Weights of a small GPT-style language model, trained from scratch on English Wikipedia: biases.
Each number is 128 + 32 x the weight over its row's rms, rounded and kept within 0 to 255. Layers, rows and columns count from 0. Numbers have three digits each. The size before them is the row's rms in percent of the matrix's.

# up: layer 3 MLP up, 1024x256, rms 0.229, rows 834-917, columns 0-31
# down: layer 3 MLP down (transposed), 1024x256, rms 0.118, rows 834-917, columns 0-31
up834 099:102078162122112109191108066093126179110086132165136124110148099134119081141093155131151150114131
down834 096:158076160083162123113104069115149127088127105138109117094148115168155167150144104147102121132150
up835 092:072094134147148165115128135067117149164112147099127178053135151178133146170136098130082110151162
down835 097:115123137161132132112139096123192091119140106145064193110168058146171122124121162134112119119158
up836 096:121172137123126157199130160166109139131108134137123109094144133165078155103143073072151163106153
down836 095:171143170130124154138096068143073121127172135053154128085179149091118088157158138169156121090122
up837 092:150152147109056142137132144145140145144136150153137110140156101114138119106141048044108115155088
down837 094:145123123100141100118120100173136130133135171094123133124119099118148126086158180181103130137071
up838 092:168130175116155177132077124139169095214120153209117083090118138113198120119125153108149110122109
down838 086:176164125090128141113196107136152137122151140177207164122170117178121093109142129144103160134144
up839 101:103115181198079132117167130147117112144126144126195100169097129135133117157085161050143134129133
down839 101:125130128057081052083147132130088072090083149082141084148088114121152145112069103151106114152125
up840 096:165093074143126113133157149092098118101161090124149128190187085100058140154132169155132096154080
down840 100:102135096091126148070127097140135090190142122178068118153118180156135151095132161132107160106139
up841 100:071082157173120152133139196132143155188115138134106120085098115135124125133090150155118082133196
down841 100:103131103127158155140066078108140109170113099129176135147142122164127138138140102147099114121068
up842 093:128130181128121140174106135167128210140203142137128094149079131187141122108070087078138151157045
down842 098:123141125138183108116139081121143115062125129130119164130171089116127112093161186123144061176109
up843 100:112113143133117140094168141147052138165156120092142074145050137161159112097187114125135148037139
down843 100:208153103181123107118105215125147107098166054160187149084143105134105111132118140114154160180120
up844 094:128133147145088140083139125099107171118103177124099108094139112125162127121112106171096100162162
down844 088:180134113090151082170104049106119139123150074149142170152128132137155086165161129103077079124115
up845 097:072156101132111165148124149154169094148099174158082151159175104125127139133108165144084141124101
down845 091:115119164140170100126158106085129117135149128080141070111076134120087091112135099121165113109152
up846 102:158098150099138106142102065105125096115064150193116087117114097093123119095133129192132099151168
down846 099:079101109138073141039141109133081141141141021081153042164139089094101135093147156097063144172122
up847 098:159147197182163143146162144068140155105115223146134094173162077134102116182105129150143078095125
down847 100:139125064101118152100107176104192152165088148166147121155155142159169134203111155126135093143133
up848 103:134109120123109157095134169062155120139121156096055097169101141140090158106172130073103137124098
down848 102:121122107150164154152112145141099135159156144124123155115093101130162158131147131092142119102181
up849 094:150124083090126144179143145122182186100123179140142089118133118140161098149180104084175085172097
down849 098:108083140101138070142099162187079177156106134105052152144103144116131110114111139157093120077106
up850 101:159148131121152114164115100095174111168155126201205130091100138185157107119079119124075128175130
down850 101:085152105117164151154143093122132180095147099127157104140194136159117143143107131110097207090158
up851 167:105142183147164222140146133067130146129113119112081101126110149138124098092095133121110089091115
down851 153:104131145155130189131136131089111121136112180147086196107159108144149082112139147114107082113077
up852 103:114143107169083090115153137119105154109164152133129033081184128163097098115152119152097118147083
down852 100:127101055124147029088146124119126142123147138141144105190150136148175155141110063126152162087151
up853 102:148091063183130100121142140095142083058042152129109096131108147136159171088127127127167148151157
down853 104:120135125142153159118195184150135100125170113117091132141123096080161097172133100151111202127154
up854 096:102122139169138127093138167168142083137111132112160126060121150139128132123125099126142131161104
down854 098:132138172116181142129172124149142108121103140155110085106144146186091156165153090107092100121197
up855 095:101133134112101117142151117098124084141120120116118143102156183127114100150102146091148141177122
down855 095:181064084132108071144091138138101110132141137154153202115152080109163120147123119130131102189129
up856 092:107105110101111123112111172137120105162138139169086115164115174130096079163086169125131152108113
down856 089:139118134108075099100079168121134155139162084131137215112133094121143196124182111168141160161143
up857 105:147133155112063091110138132157151125131111091113169122148087111056185106106107146130107186136148
down857 112:122142152107171081147113131144127100129203127127150219145112128085147099113138154081166142120140
up858 091:156171082118140136222104118117132118087109137142115125121118142110132161133077125153134146142117
down858 093:171111144138094126078080115111135113086139111155125161120142139136110167093120153124145078178159
up859 099:135076177116073166054113111100158058076108141161091107135092134136125101096078177115112103102107
down859 102:117084158136111168183099105241141152000106094139117168137190186140136126100134114097123156120117
up860 099:130120138123148135110196083108203108164092133094183075121114091150135100139143150089172107080045
down860 098:108124125135157164115136127164108169127070063136163126149155102136104108170086123093119130078165
up861 104:127174098080145148105111168145135121149189148160162144151117146126133084133091130138110109131153
down861 107:140135147137115185154154185201181118151080115120089041120120150183130112140089159116151144132109
up862 098:114153120119105145166096114101124142123142086114089127133154175078145095142155199141134127154103
down862 095:110215127166162122151187177125041122097202157175166143132091143097143153128143091123092146134147
up863 101:114156068159123144139163093116155121196141137167126127132122143108115120133147136131142138171133
down863 097:124075071119163165090161136160164113113130175118123131147147079087129154186165138081125175117112
up864 115:121137167125112164106141120114102133156141109159121064165091155126156103126185124125128132112083
down864 094:108080082109164124085147110084125153148150206181134246047091117120166205072162136114133102126130
up865 097:133085135135114096165173144097096120094143125133095144092150119128084162163152129107135139167132
down865 091:088121087122115111143123161149165200120088142162131160166133154095167160150140138171125186154109
up866 095:100049143128177166152162154092060144161109136118122129117118149130180126091132134162146139154146
down866 097:114167163152125173123050132099135128131129164162157116146102162103162126105135164113114135136114
up867 093:183078128121101098164145228100138108119153091125130086116107125108075097131112137060151093188094
down867 099:120098083111152108150114102149113127106115171130162130082143116104171118148077104177142169091128
up868 097:114113135130146124113076179061109113137079113136133145145083127073137128123122136128123158156124
down868 097:114147161083157162112118149106138165119102100102146158129126141147146133108151123095088119120137
up869 091:140164103108164143098104127139109123112144153162101170158101120122140093149115133094118207056095
down869 083:101105117131119096153110126107098170121119148113157166071133166211071090135186134108154158111148
up870 100:170127119167065164108195141168132113138096162133127155144110127071159061123158107121146132156148
down870 100:094151139124148153163129152142085182176125119129099094167124161135110137127161097140055044138102
up871 100:152102187127154161159210153178174116110142124132119132113109115088133160147130131099123161137120
down871 107:147123130116202132143169155101142202098137113209126111077114116083168196100142161079182142162140
up872 094:114148168169120138113188159052171162066124152143084069128122147128149131113139118118155087171156
down872 098:153186144132126107128133121173155130111155135179095157175132088149070194148139149128149165108110
up873 102:168138176172152106157109116070135111090113129107117136143114146159092149139159131086104148122171
down873 100:147130105103088119147118164147123137122086100116159093108132121158095099127123145165154142130091
up874 095:080149172110161144136135111160190108192075130151140062127094208074093156144068169124080175113104
down874 100:112122129102114107139118156063087098128126061134130144133235105164045097099150121112112103123145
up875 104:110089130128117156117138132119103115099124162176134135155134125076119192104120135162104111161140
down875 103:141100156123151131190112154111109165111159112146154196033079099144160109159120127181099066109116
up876 102:104163118113166152113172152112143140130145159073145091134104070101150133198087169124096081129119
down876 105:158143098155110149120164039146164100129141143052115113174164161135142070110094112115115114127090
up877 093:142132098095081142151142190127136152116140110117137144141176123109156065130037130130111157203102
down877 092:148117100137127128169157155122129140118116173130090121113095166067197157116116178065137076122176
up878 096:126151041107107112144151079077072080041140150139135093132056133141098128172104164144119173097124
down878 099:159072155131173170152144060136138125118128109123122146132054139136128121142144141146128095159132
up879 103:150101160131128152155148142140126089148138070123115132118135136156097099143128135023164103085091
down879 103:172128088150119164050159181129135128104131167133172089166157113154185095186130128145114180123166
up880 107:113138154105194154155151126151135126178111128135136101129152139059150098157133093113111119197125
down880 106:140099176162157079065088145126180157086164119135210049115126156120126102140107151130145116086147
up881 098:087179101077124103154119127152060132170089191107167150113112112134077135115092105138123153115146
down881 095:119177120113168117132150078216149089139087113148125101169138158159113113097110142151171155119141
up882 096:091114165181125110110140131167150151122098116159167133149110151095083082142141113131127142184081
down882 097:105158124137175099140166115122121082119105156153121180125174131111093112162082176122129195027119
up883 097:125113195148129075174164118111122140098088105114167119156151121142091120068165156184101194172193
down883 100:155139145101109149135175104148147141120119094087039194085080134100061104205093161183139127148153
up884 103:120131134154161123136163153068123181133073112076129140162133115140084199109095156110187062188161
down884 106:174103168108146110123105108043152143176111092136054108141103134143097126101154116109138103074100
up885 100:168184148140159163129123177123120110113113106157146127142111118145115120080077153087101098141126
down885 102:113142125116136095073106074125100144081154093070066158138157180156118138179067132127155158116115
up886 114:157198129107183091168125105148178105127137103159105161079136134126109102091150129133117114182127
down886 108:193100122159238172192152095135183092135063100154088090091109168147082143106128129120147142170109
up887 104:129115107102114123168120078156152100121087150097202084106133128089089112130083116171125173098131
down887 105:105064147141153113202141108195109132128099188117073128110195207141090141162095141066161090160124
up888 093:123179092125053127109127077138183111122077096124147076101131153173165137096143117122108147114110
down888 098:166109170086135144138083137144135131142119142123089166097093138159110112158092065154066065131149
up889 096:144108122137156085177114176119118094138112150119173119160164088085146091137160130101086154077119
down889 099:167186105211147137115087128166151148172164176104149112122117145126084103118131066085134129212121
up890 102:134164105128181091183092161099085083130095213061153073137168140072110129129080144186051146110166
down890 107:142106141043150131104156177129129141182160106119110141164109144072096154119133126138083141112117
up891 098:084148110097116150192120112116089148118119089115110138153156161166125146101133163145177097161062
down891 097:190139125155141117130178066112107158100150120138166177131131108115153142122122134138070138148034
up892 097:108159124077161140120156178137168124127087160130074103094124071166113171130108109144160104165197
down892 099:068104166147113156116128106141109084150110117075066141087111099052145124114176108124151111125119
up893 109:165141144141095160076171127148150138147097126118252104112146103124151085146155093130146112117096
down893 099:155089160098170082086131127095080129129117136083125106091132114106123186095117113115160111099145
up894 102:153170136179105165043115152112135112151155107107151124145161140161103111181148182125126142179068
down894 113:157139188111159106121043081100099099146039138136094143141121100083174124155126094114132146140157
up895 094:158110124163098185118163079099166156189079168131185119119073124143153154124098126119169106073074
down895 089:123211122132151131111168148138134134077127124162115147122165118054124151138156127053110108145234
up896 101:171111149122111174132129110160144133166094186123124124124087135140113135129179136143138135186084
down896 101:113104069197107112153137126145122156136182138122165120148186095138143188115113101113132144163099
up897 096:067059133143095142069128144098107148134175159141108075115140117130173090134075075124082089194138
down897 099:090182132087102114129126182141132110086136103158136161119065109067126138149126083169131165157151
up898 102:189142158139160107146114110129147153122079121093118109093102142106125183134143072123167122054110
down898 097:178095128127129172112097085126165128156147110089170197103128152102111137114166120130138089119144
up899 094:092115112175150092104131086151078153149127144092106129122115117159098128088112087154105138128185
down899 096:119163131056145081206172120173117130106143109162177165130158174136115162107136116108119121166118
up900 093:149127121163175127113107133100093186082118103183127137177135131098150187153131148161099117139082
down900 090:112127135122086092087135129137032149117095185140118098094150131129098175139152106127145152152129
up901 098:142051104151140146156108109075133166128112141145141102200115147126122155087176191090161109081112
down901 094:086176064117154147165051165178069111117115129160101140145119165151110129124097160139096178118095
up902 098:118174202120131119096161148159152106105072147128078140114083101094131149090120088188175086178173
down902 099:128132120117141121109134095124125156101034094151137102179101121134129123144097138077190113119165
up903 098:158143176112136126140114144075195149132078096137100137139110126123159122174112128133128119162096
down903 097:082228147086147128170094196143116094150165103162165077124114117145099117098123153094120153075162
up904 094:126167103148082178145114171177126140143117129183139118107092126095123143199150196133175147142148
down904 093:128077097153100117129079115082160125117127153087122255088162074055129105178096119142148164124112
up905 098:052145131145154121072146183093140148143089113113108117105174147144123111157136112117127147086105
down905 099:062102193153110136216148143093170141111134187149159111120146152101092172130109109131191114144155
up906 103:168149095108078199105141152101144117144138176092158084114097161157140108120112107108117117174140
down906 109:119086094125162143169103170167153131089134171087106161097115140122105140122091118096157145091145
up907 099:110124129186152128164128114033170108143129099148102109103146141137125079176156178117111152068111
down907 097:120131188114164158118116134128106107114112140042158216150128143161092096056102126179122171165152
up908 098:129137091104141138069156123065149056172150107101170085129156159138108091132157145134125084128109
down908 094:142072089124124165135101143140124090126162117148149113111090149149144131161108144085130130085161
up909 092:150117132147131146104119152129135094113147084110121069067115136129094123139127109079081127130141
down909 095:152102125120127100122130165102114182105081167148094183115077181099135150136153123148213143112107
up910 094:123134152131196134129085104108143138122119097110133164180111090137123139145085134196152124133114
down910 096:125156095136158165108146108202161125075129129163125160038135163147115176150099135114061188085133
up911 095:141137091124087202131077153165172139120155089161150119090137089139111153141111112151136154151106
down911 094:092120141169123151106122222102118142113062208161094153094156110139142110153148112095131110079182
up912 103:155077122195086143121131196097115123135095059129120130082154153121127106119168113124117111195137
down912 111:132119121130124098168136115124189113113179070157189099067190050046146146090093121070133123156131
up913 102:144169131108118128155123183147065064129083079124128109190192169081137114076124161086186136142141
down913 098:158122150094129112120115182094120113071065109148160081141163184088107127163134068096103114186141
up914 097:120154154069156129179094120128152168115099129132126118132139184210141050116061145100198153181101
down914 101:092111156151145100102194134138147159117127113178160129130162143103108123157095134106111124139114
up915 099:119135092179099072098147108099120110156143116122133110120119141154128156147122103162068153089083
down915 096:117134110093164090134075200160136112188114073163114136103102125078121133168169105201113174097109
up916 098:100148158092164152129149124140117135172169146147125154140140108077170097164168192168145109119131
down916 093:093172144143121153152149140120172138133101115166110139088129092151094149151073137136140143182188
up917 109:130106061185081089135218160130102101133179085126097084143129143119129102171129161133141091158067
down917 107:178104146134120153122192143148157137177154166148116136150112123093069178200090087096112109106081